python train.py --hidden_size=576 --norm_eps=1e-05 --qk_norm=true --init="orth" --init_std_qkv=0.0218 --init_std_o=0.0 --init_std_down=0.0 --max_grad_norm=1.0 --decay_shape="cos"
Each number is 200 + 30 x the weight over its row's rms, rounded and kept within 0 to 999. Layers, rows and columns count from 0. The size before them is the row's rms in percent of the matrix's.

# layer 3 attention query, 576x576, rms 0.128, rows 233-255, columns 288-359
097,223,182,208,154,201,211,179,224,227,201,184,236,251,173,207,175,223,147,237,150,233,185,174,161,158,155,206,151,265,231,211,190,280,200,236,218,226,213,213,190,241,164,143,226,206,196,237,215,238,170,152,167,173,215,212,189,169,202,192,179,211,183,220,246,263,161,186,171,186,169,214,191
101,195,209,154,190,232,248,251,200,219,182,200,178,174,205,190,225,222,194,179,175,181,225,224,173,242,146,188,168,277,201,242,180,185,215,166,166,211,219,237,226,217,202,235,171,202,186,185,231,122,180,224,186,217,169,161,213,194,245,192,188,192,216,223,171,205,252,194,221,188,185,173,234
091,269,162,206,253,180,257,149,163,187,218,215,199,221,202,261,204,175,201,220,202,185,175,225,228,181,209,172,207,180,143,158,213,208,250,178,193,190,203,227,207,194,177,212,280,250,265,211,197,172,159,218,168,219,179,210,172,202,196,148,232,193,254,118,253,163,159,155,202,181,231,200,167
096,234,178,229,213,168,197,181,213,277,231,190,177,217,175,188,232,267,212,190,204,201,164,194,270,235,184,195,209,171,220,218,116,240,172,220,201,221,181,180,225,215,220,203,159,198,156,190,247,206,176,196,175,144,222,232,202,194,199,163,255,200,275,208,181,168,133,227,169,216,186,160,198
098,175,152,228,200,207,206,148,219,158,181,189,197,190,201,209,214,160,154,217,250,213,159,234,225,216,227,144,184,220,193,201,198,213,177,139,142,201,198,209,129,207,222,207,213,223,184,194,174,201,222,233,166,213,178,226,232,243,200,216,202,211,191,197,195,174,158,173,165,198,222,166,208
097,248,138,218,284,137,230,157,208,259,181,228,199,235,224,200,220,188,230,180,198,189,234,237,180,192,205,182,301,193,208,199,214,232,234,158,150,180,215,192,176,176,170,195,220,231,227,205,200,178,151,229,251,238,183,217,156,210,178,192,204,201,189,168,241,179,186,199,214,172,219,116,210
099,180,215,201,174,241,211,192,201,172,161,169,165,178,183,164,188,236,168,207,219,205,179,184,245,236,146,160,159,186,241,196,208,207,151,201,206,158,192,222,224,232,228,221,201,210,235,198,199,243,251,186,206,205,183,239,166,134,206,190,166,206,205,262,199,189,212,258,186,225,202,188,158
094,165,223,169,144,165,168,196,245,196,224,229,257,195,204,179,207,151,175,182,173,245,141,175,229,158,172,184,197,218,206,220,214,208,207,189,237,200,194,240,198,188,229,186,233,186,168,202,182,251,213,169,228,229,214,245,139,200,213,244,187,211,194,167,218,241,201,204,190,216,192,200,187
090,181,242,140,161,169,215,204,210,156,168,198,180,167,201,191,219,181,183,211,203,239,237,207,192,194,181,221,192,164,206,231,217,179,207,197,177,214,199,186,207,177,264,194,187,168,223,191,212,212,199,239,184,210,160,227,173,186,155,219,183,252,206,248,234,167,161,179,173,162,185,170,219
096,157,241,206,283,210,222,187,264,218,178,221,191,187,185,211,182,213,240,135,243,163,145,217,199,186,226,194,178,167,164,166,199,151,212,210,182,217,220,223,189,220,210,183,169,193,218,209,169,208,173,232,190,198,220,212,239,232,248,182,192,183,221,197,226,187,181,199,168,224,199,166,139
094,170,218,235,180,175,204,184,243,199,171,203,202,178,248,210,154,200,177,213,171,198,209,191,186,231,180,224,250,182,219,180,196,201,213,194,187,232,186,205,222,229,146,213,218,179,192,180,180,225,172,222,218,228,162,193,227,193,124,178,166,167,217,284,177,180,215,193,165,224,157,188,137
090,171,238,181,177,214,172,219,159,222,221,125,181,203,238,232,198,199,195,260,184,211,258,214,191,168,213,242,147,151,196,216,198,186,211,173,244,173,210,187,231,211,215,179,260,200,234,179,212,265,195,189,188,233,219,185,220,216,141,184,193,188,212,182,200,202,212,198,199,205,252,207,232
099,187,199,200,171,197,130,247,220,223,168,225,192,206,157,209,225,197,221,150,183,223,218,174,243,240,177,198,174,141,231,218,192,209,133,208,179,167,193,198,137,249,207,201,187,216,197,232,265,174,192,148,196,185,218,165,186,186,212,208,151,193,172,206,191,227,171,222,179,234,187,196,174
091,159,155,229,149,184,201,228,214,191,243,135,222,185,232,187,179,233,176,263,180,205,225,198,200,225,217,198,116,181,229,184,193,192,233,207,181,229,183,187,166,183,186,230,247,175,189,211,183,206,163,228,235,241,232,201,222,174,173,180,249,204,204,177,191,178,179,130,219,174,222,170,227
090,201,166,229,150,195,248,269,173,212,231,225,216,198,214,210,195,215,200,197,163,207,248,252,160,204,196,164,202,203,250,184,201,217,219,169,217,169,196,188,208,188,211,209,211,230,203,208,177,243,211,186,252,205,175,269,145,205,203,168,259,167,170,187,195,200,160,130,234,226,187,234,179
095,163,222,184,200,180,234,195,234,226,199,228,220,229,165,206,177,168,171,233,225,190,228,222,176,212,223,201,187,172,175,224,144,240,222,226,219,185,147,170,189,226,187,209,168,184,197,215,197,234,175,216,197,158,163,227,151,225,208,235,183,185,190,174,232,212,232,166,163,237,156,162,231
096,213,177,182,179,216,199,219,201,186,202,212,179,218,148,184,151,139,189,222,211,209,175,154,186,259,156,193,217,250,215,176,213,209,211,234,198,190,178,209,175,216,236,189,178,175,180,180,217,224,225,188,167,175,225,209,207,201,185,215,229,204,171,170,227,184,217,209,222,190,184,223,224
090,243,172,165,161,200,205,222,195,194,216,182,204,182,124,167,208,194,204,195,210,219,217,218,175,192,171,148,218,231,210,160,218,199,264,209,182,231,180,255,151,239,215,218,183,196,216,205,185,244,192,175,217,202,162,187,204,178,230,164,197,237,226,242,182,203,217,215,241,223,232,210,191
096,200,176,150,197,158,222,240,172,230,164,186,217,192,186,232,164,155,160,273,237,222,139,182,232,219,203,214,226,179,185,225,196,234,148,221,190,170,154,172,139,205,212,207,177,219,230,189,225,219,220,258,212,210,157,224,159,192,159,162,183,194,232,178,165,226,208,182,180,167,205,196,175
093,225,200,259,178,181,234,194,244,194,234,157,172,193,217,250,200,202,207,179,175,191,190,170,227,174,183,201,203,168,200,258,162,226,197,230,169,220,180,190,151,182,264,231,203,197,197,189,217,202,195,185,157,217,208,169,212,171,175,187,222,189,240,227,239,245,156,200,206,229,262,241,255
093,191,218,205,181,198,169,235,163,144,201,272,178,239,187,194,188,191,192,159,174,189,221,229,193,156,186,149,181,110,196,165,190,211,202,172,206,174,214,215,198,214,209,152,255,219,210,194,188,200,195,255,207,177,203,173,263,261,230,155,232,167,203,166,183,231,222,160,213,197,233,161,171
095,212,216,177,189,228,130,239,218,209,229,166,197,204,208,151,178,224,184,194,229,223,217,220,176,157,204,241,202,196,197,199,216,181,230,161,167,184,237,198,205,211,239,203,177,144,187,210,245,204,199,205,204,200,224,204,184,171,221,145,237,197,235,220,212,213,253,196,129,251,251,176,178
091,166,233,240,197,220,235,194,171,230,187,250,236,195,235,186,183,224,224,172,170,212,241,197,212,149,201,172,200,227,258,210,195,170,213,231,170,183,198,172,191,180,215,199,222,251,144,231,182,208,182,203,196,224,187,226,204,142,157,150,272,155,173,181,224,180,251,189,175,153,195,170,153
# layer 3 attention key, 576x576, rms 0.129, rows 233-254, columns 288-359
093,200,176,187,248,204,236,208,218,208,211,203,223,201,235,225,250,181,195,181,210,129,185,229,168,186,184,180,185,224,232,223,229,196,198,188,166,180,180,186,180,177,172,248,158,216,202,215,234,238,243,207,177,206,211,229,209,197,203,179,215,194,207,198,149,220,195,175,222,204,206,253,292
105,219,207,219,205,208,195,158,159,233,204,191,244,220,175,211,181,183,170,191,171,221,268,203,129,245,195,240,153,175,201,149,158,204,159,206,180,218,216,230,174,232,201,209,247,188,205,237,201,193,177,161,173,222,264,210,245,166,161,189,136,194,192,198,207,137,211,240,218,242,233,230,270
102,204,107,227,211,225,241,206,222,174,191,173,166,233,231,196,199,271,151,194,158,202,185,209,220,213,182,179,207,197,231,239,202,199,210,188,189,219,152,199,223,188,202,153,191,198,194,215,200,172,198,187,235,146,164,214,154,248,210,205,142,137,102,243,187,227,224,245,161,221,190,251,198
095,183,174,247,154,201,198,218,217,161,171,183,236,209,213,213,239,207,221,233,221,183,216,183,193,231,255,222,216,235,167,230,208,222,220,202,248,219,194,173,176,205,170,207,201,161,228,245,221,203,188,199,165,191,199,182,207,222,258,174,177,190,166,251,226,179,167,205,223,218,213,196,195
100,175,161,168,140,175,205,225,188,207,195,176,172,218,165,171,197,211,187,255,202,190,205,200,192,188,268,173,171,247,250,200,189,236,264,187,176,193,187,194,253,158,206,217,214,158,216,267,223,224,183,160,183,211,220,235,225,179,214,205,166,200,172,232,238,201,183,176,239,180,242,190,194
096,211,211,267,143,163,210,206,208,251,144,185,157,182,192,145,189,234,210,197,259,190,238,247,190,172,188,217,230,208,200,220,216,171,213,187,224,212,209,201,134,172,193,163,168,139,202,219,178,175,217,153,210,222,233,202,166,186,165,223,160,184,190,158,172,185,163,162,168,207,215,259,165
095,208,188,242,185,179,117,197,251,143,189,228,208,217,202,182,232,170,315,178,184,175,168,186,216,207,227,161,140,185,199,166,243,173,204,202,208,176,247,186,196,177,215,262,191,235,190,234,196,252,223,198,177,201,224,162,225,193,193,165,200,243,200,231,158,205,220,186,200,188,218,87,237
095,208,193,198,172,172,223,231,172,231,227,237,168,165,242,241,191,281,177,206,173,227,197,185,225,234,137,196,180,231,182,164,202,195,168,201,198,200,227,152,217,190,220,227,178,177,175,196,206,166,210,233,198,251,201,189,211,220,189,197,224,223,157,189,279,243,208,205,241,241,183,192,181
092,162,212,211,233,242,209,124,229,209,214,198,166,169,176,164,187,206,177,177,251,194,178,167,241,166,204,222,189,184,184,195,256,188,167,234,235,206,167,220,198,188,241,182,217,217,203,175,217,222,245,181,197,193,187,158,187,177,191,179,198,194,194,212,210,199,254,228,175,178,247,131,178
094,184,240,204,231,211,174,152,170,163,250,234,255,191,244,202,200,190,140,194,251,160,227,171,169,235,212,152,248,194,194,213,192,213,222,177,202,224,211,249,217,133,144,245,203,225,171,203,207,167,187,183,154,180,251,211,255,225,209,127,201,173,203,251,173,126,177,259,229,154,206,235,229
100,176,229,203,182,136,136,227,275,228,217,236,189,296,183,158,200,232,173,161,273,95,184,199,196,227,183,231,199,217,167,190,203,194,206,167,203,187,256,167,230,157,180,187,169,197,224,200,192,273,153,239,183,175,192,191,178,214,234,226,134,202,178,225,193,185,217,262,194,200,228,204,199
098,193,176,219,242,179,261,186,113,200,238,208,224,166,200,232,249,180,230,188,199,199,149,153,154,217,234,160,202,184,203,210,216,242,166,197,187,141,170,189,197,189,121,198,156,204,234,187,174,215,227,198,251,261,239,161,198,182,209,220,233,120,192,208,148,287,249,223,230,171,183,242,171
100,224,171,206,224,224,119,274,130,210,211,226,183,160,208,201,158,192,157,255,178,150,215,231,195,189,200,162,223,229,231,226,253,243,244,176,219,205,179,252,180,251,204,216,244,201,198,206,196,176,237,161,180,197,209,208,176,220,233,203,166,183,213,188,143,184,215,164,173,230,250,202,144
096,212,157,196,216,163,197,178,228,169,183,221,206,163,177,191,189,183,221,205,252,267,221,160,123,199,208,183,188,182,204,207,201,197,173,232,214,255,223,193,171,228,226,163,219,265,184,229,192,205,167,213,163,261,192,140,151,148,218,257,178,192,193,208,188,204,203,203,158,134,202,179,198
097,193,153,232,181,241,215,188,202,234,147,178,202,174,150,198,194,214,245,192,173,207,156,211,221,180,185,164,222,201,203,202,207,216,176,227,191,192,234,235,183,151,187,226,182,273,195,215,189,203,207,222,192,194,212,186,194,161,225,224,177,186,175,234,195,231,196,184,203,172,208,191,207
098,204,215,185,153,159,194,230,200,207,230,205,142,154,262,176,175,230,206,175,158,241,154,189,179,165,213,193,203,196,207,196,200,181,221,188,195,224,137,216,193,213,217,198,192,214,212,157,206,181,220,248,262,137,159,158,179,197,194,212,213,229,221,246,219,173,202,169,240,245,208,178,131
099,188,168,136,175,210,203,229,251,198,203,209,187,207,202,228,191,201,203,212,213,168,202,221,228,167,194,207,216,188,159,214,211,173,211,161,225,185,199,162,202,170,168,201,187,201,267,226,184,209,176,232,184,281,204,188,216,235,224,195,156,229,232,151,214,195,168,180,183,223,284,196,172
095,153,171,185,176,169,208,231,198,227,189,176,223,156,180,227,202,192,257,230,207,218,234,180,179,162,182,155,196,213,218,177,223,180,192,192,207,206,228,237,203,221,218,221,195,198,219,182,182,222,225,174,157,144,188,195,182,189,178,250,253,226,192,169,176,187,136,168,257,182,235,203,167
098,219,263,156,175,194,237,241,206,204,205,217,204,197,202,168,192,202,176,186,224,187,170,183,205,151,218,209,177,216,226,198,247,182,237,152,188,155,240,177,208,222,234,181,169,161,161,177,137,207,227,199,209,180,211,195,141,201,167,173,262,145,226,207,149,185,213,204,167,205,182,253,188
093,193,233,179,156,179,242,195,185,207,206,224,190,272,182,178,124,201,175,240,246,198,199,201,185,261,225,196,197,227,164,224,270,216,140,220,182,237,220,218,260,166,194,232,240,148,233,229,190,190,170,216,182,177,205,252,220,230,150,209,200,194,160,252,200,176,257,185,206,166,235,208,195
097,194,199,168,203,204,200,208,223,212,205,164,194,179,171,182,236,222,159,227,247,262,139,233,158,206,182,201,220,194,241,142,226,200,191,235,185,195,188,171,180,198,189,161,175,172,215,168,213,161,213,191,226,190,186,194,194,218,185,132,184,230,213,177,155,144,202,187,204,183,155,165,179
097,192,217,237,227,259,187,171,208,178,140,226,197,217,186,249,197,187,240,198,200,238,187,202,166,232,135,173,144,222,211,196,294,194,175,161,278,197,193,175,249,259,220,175,204,175,217,193,182,214,177,195,221,196,242,181,230,198,173,246,208,175,176,173,141,182,195,226,187,228,196,161,165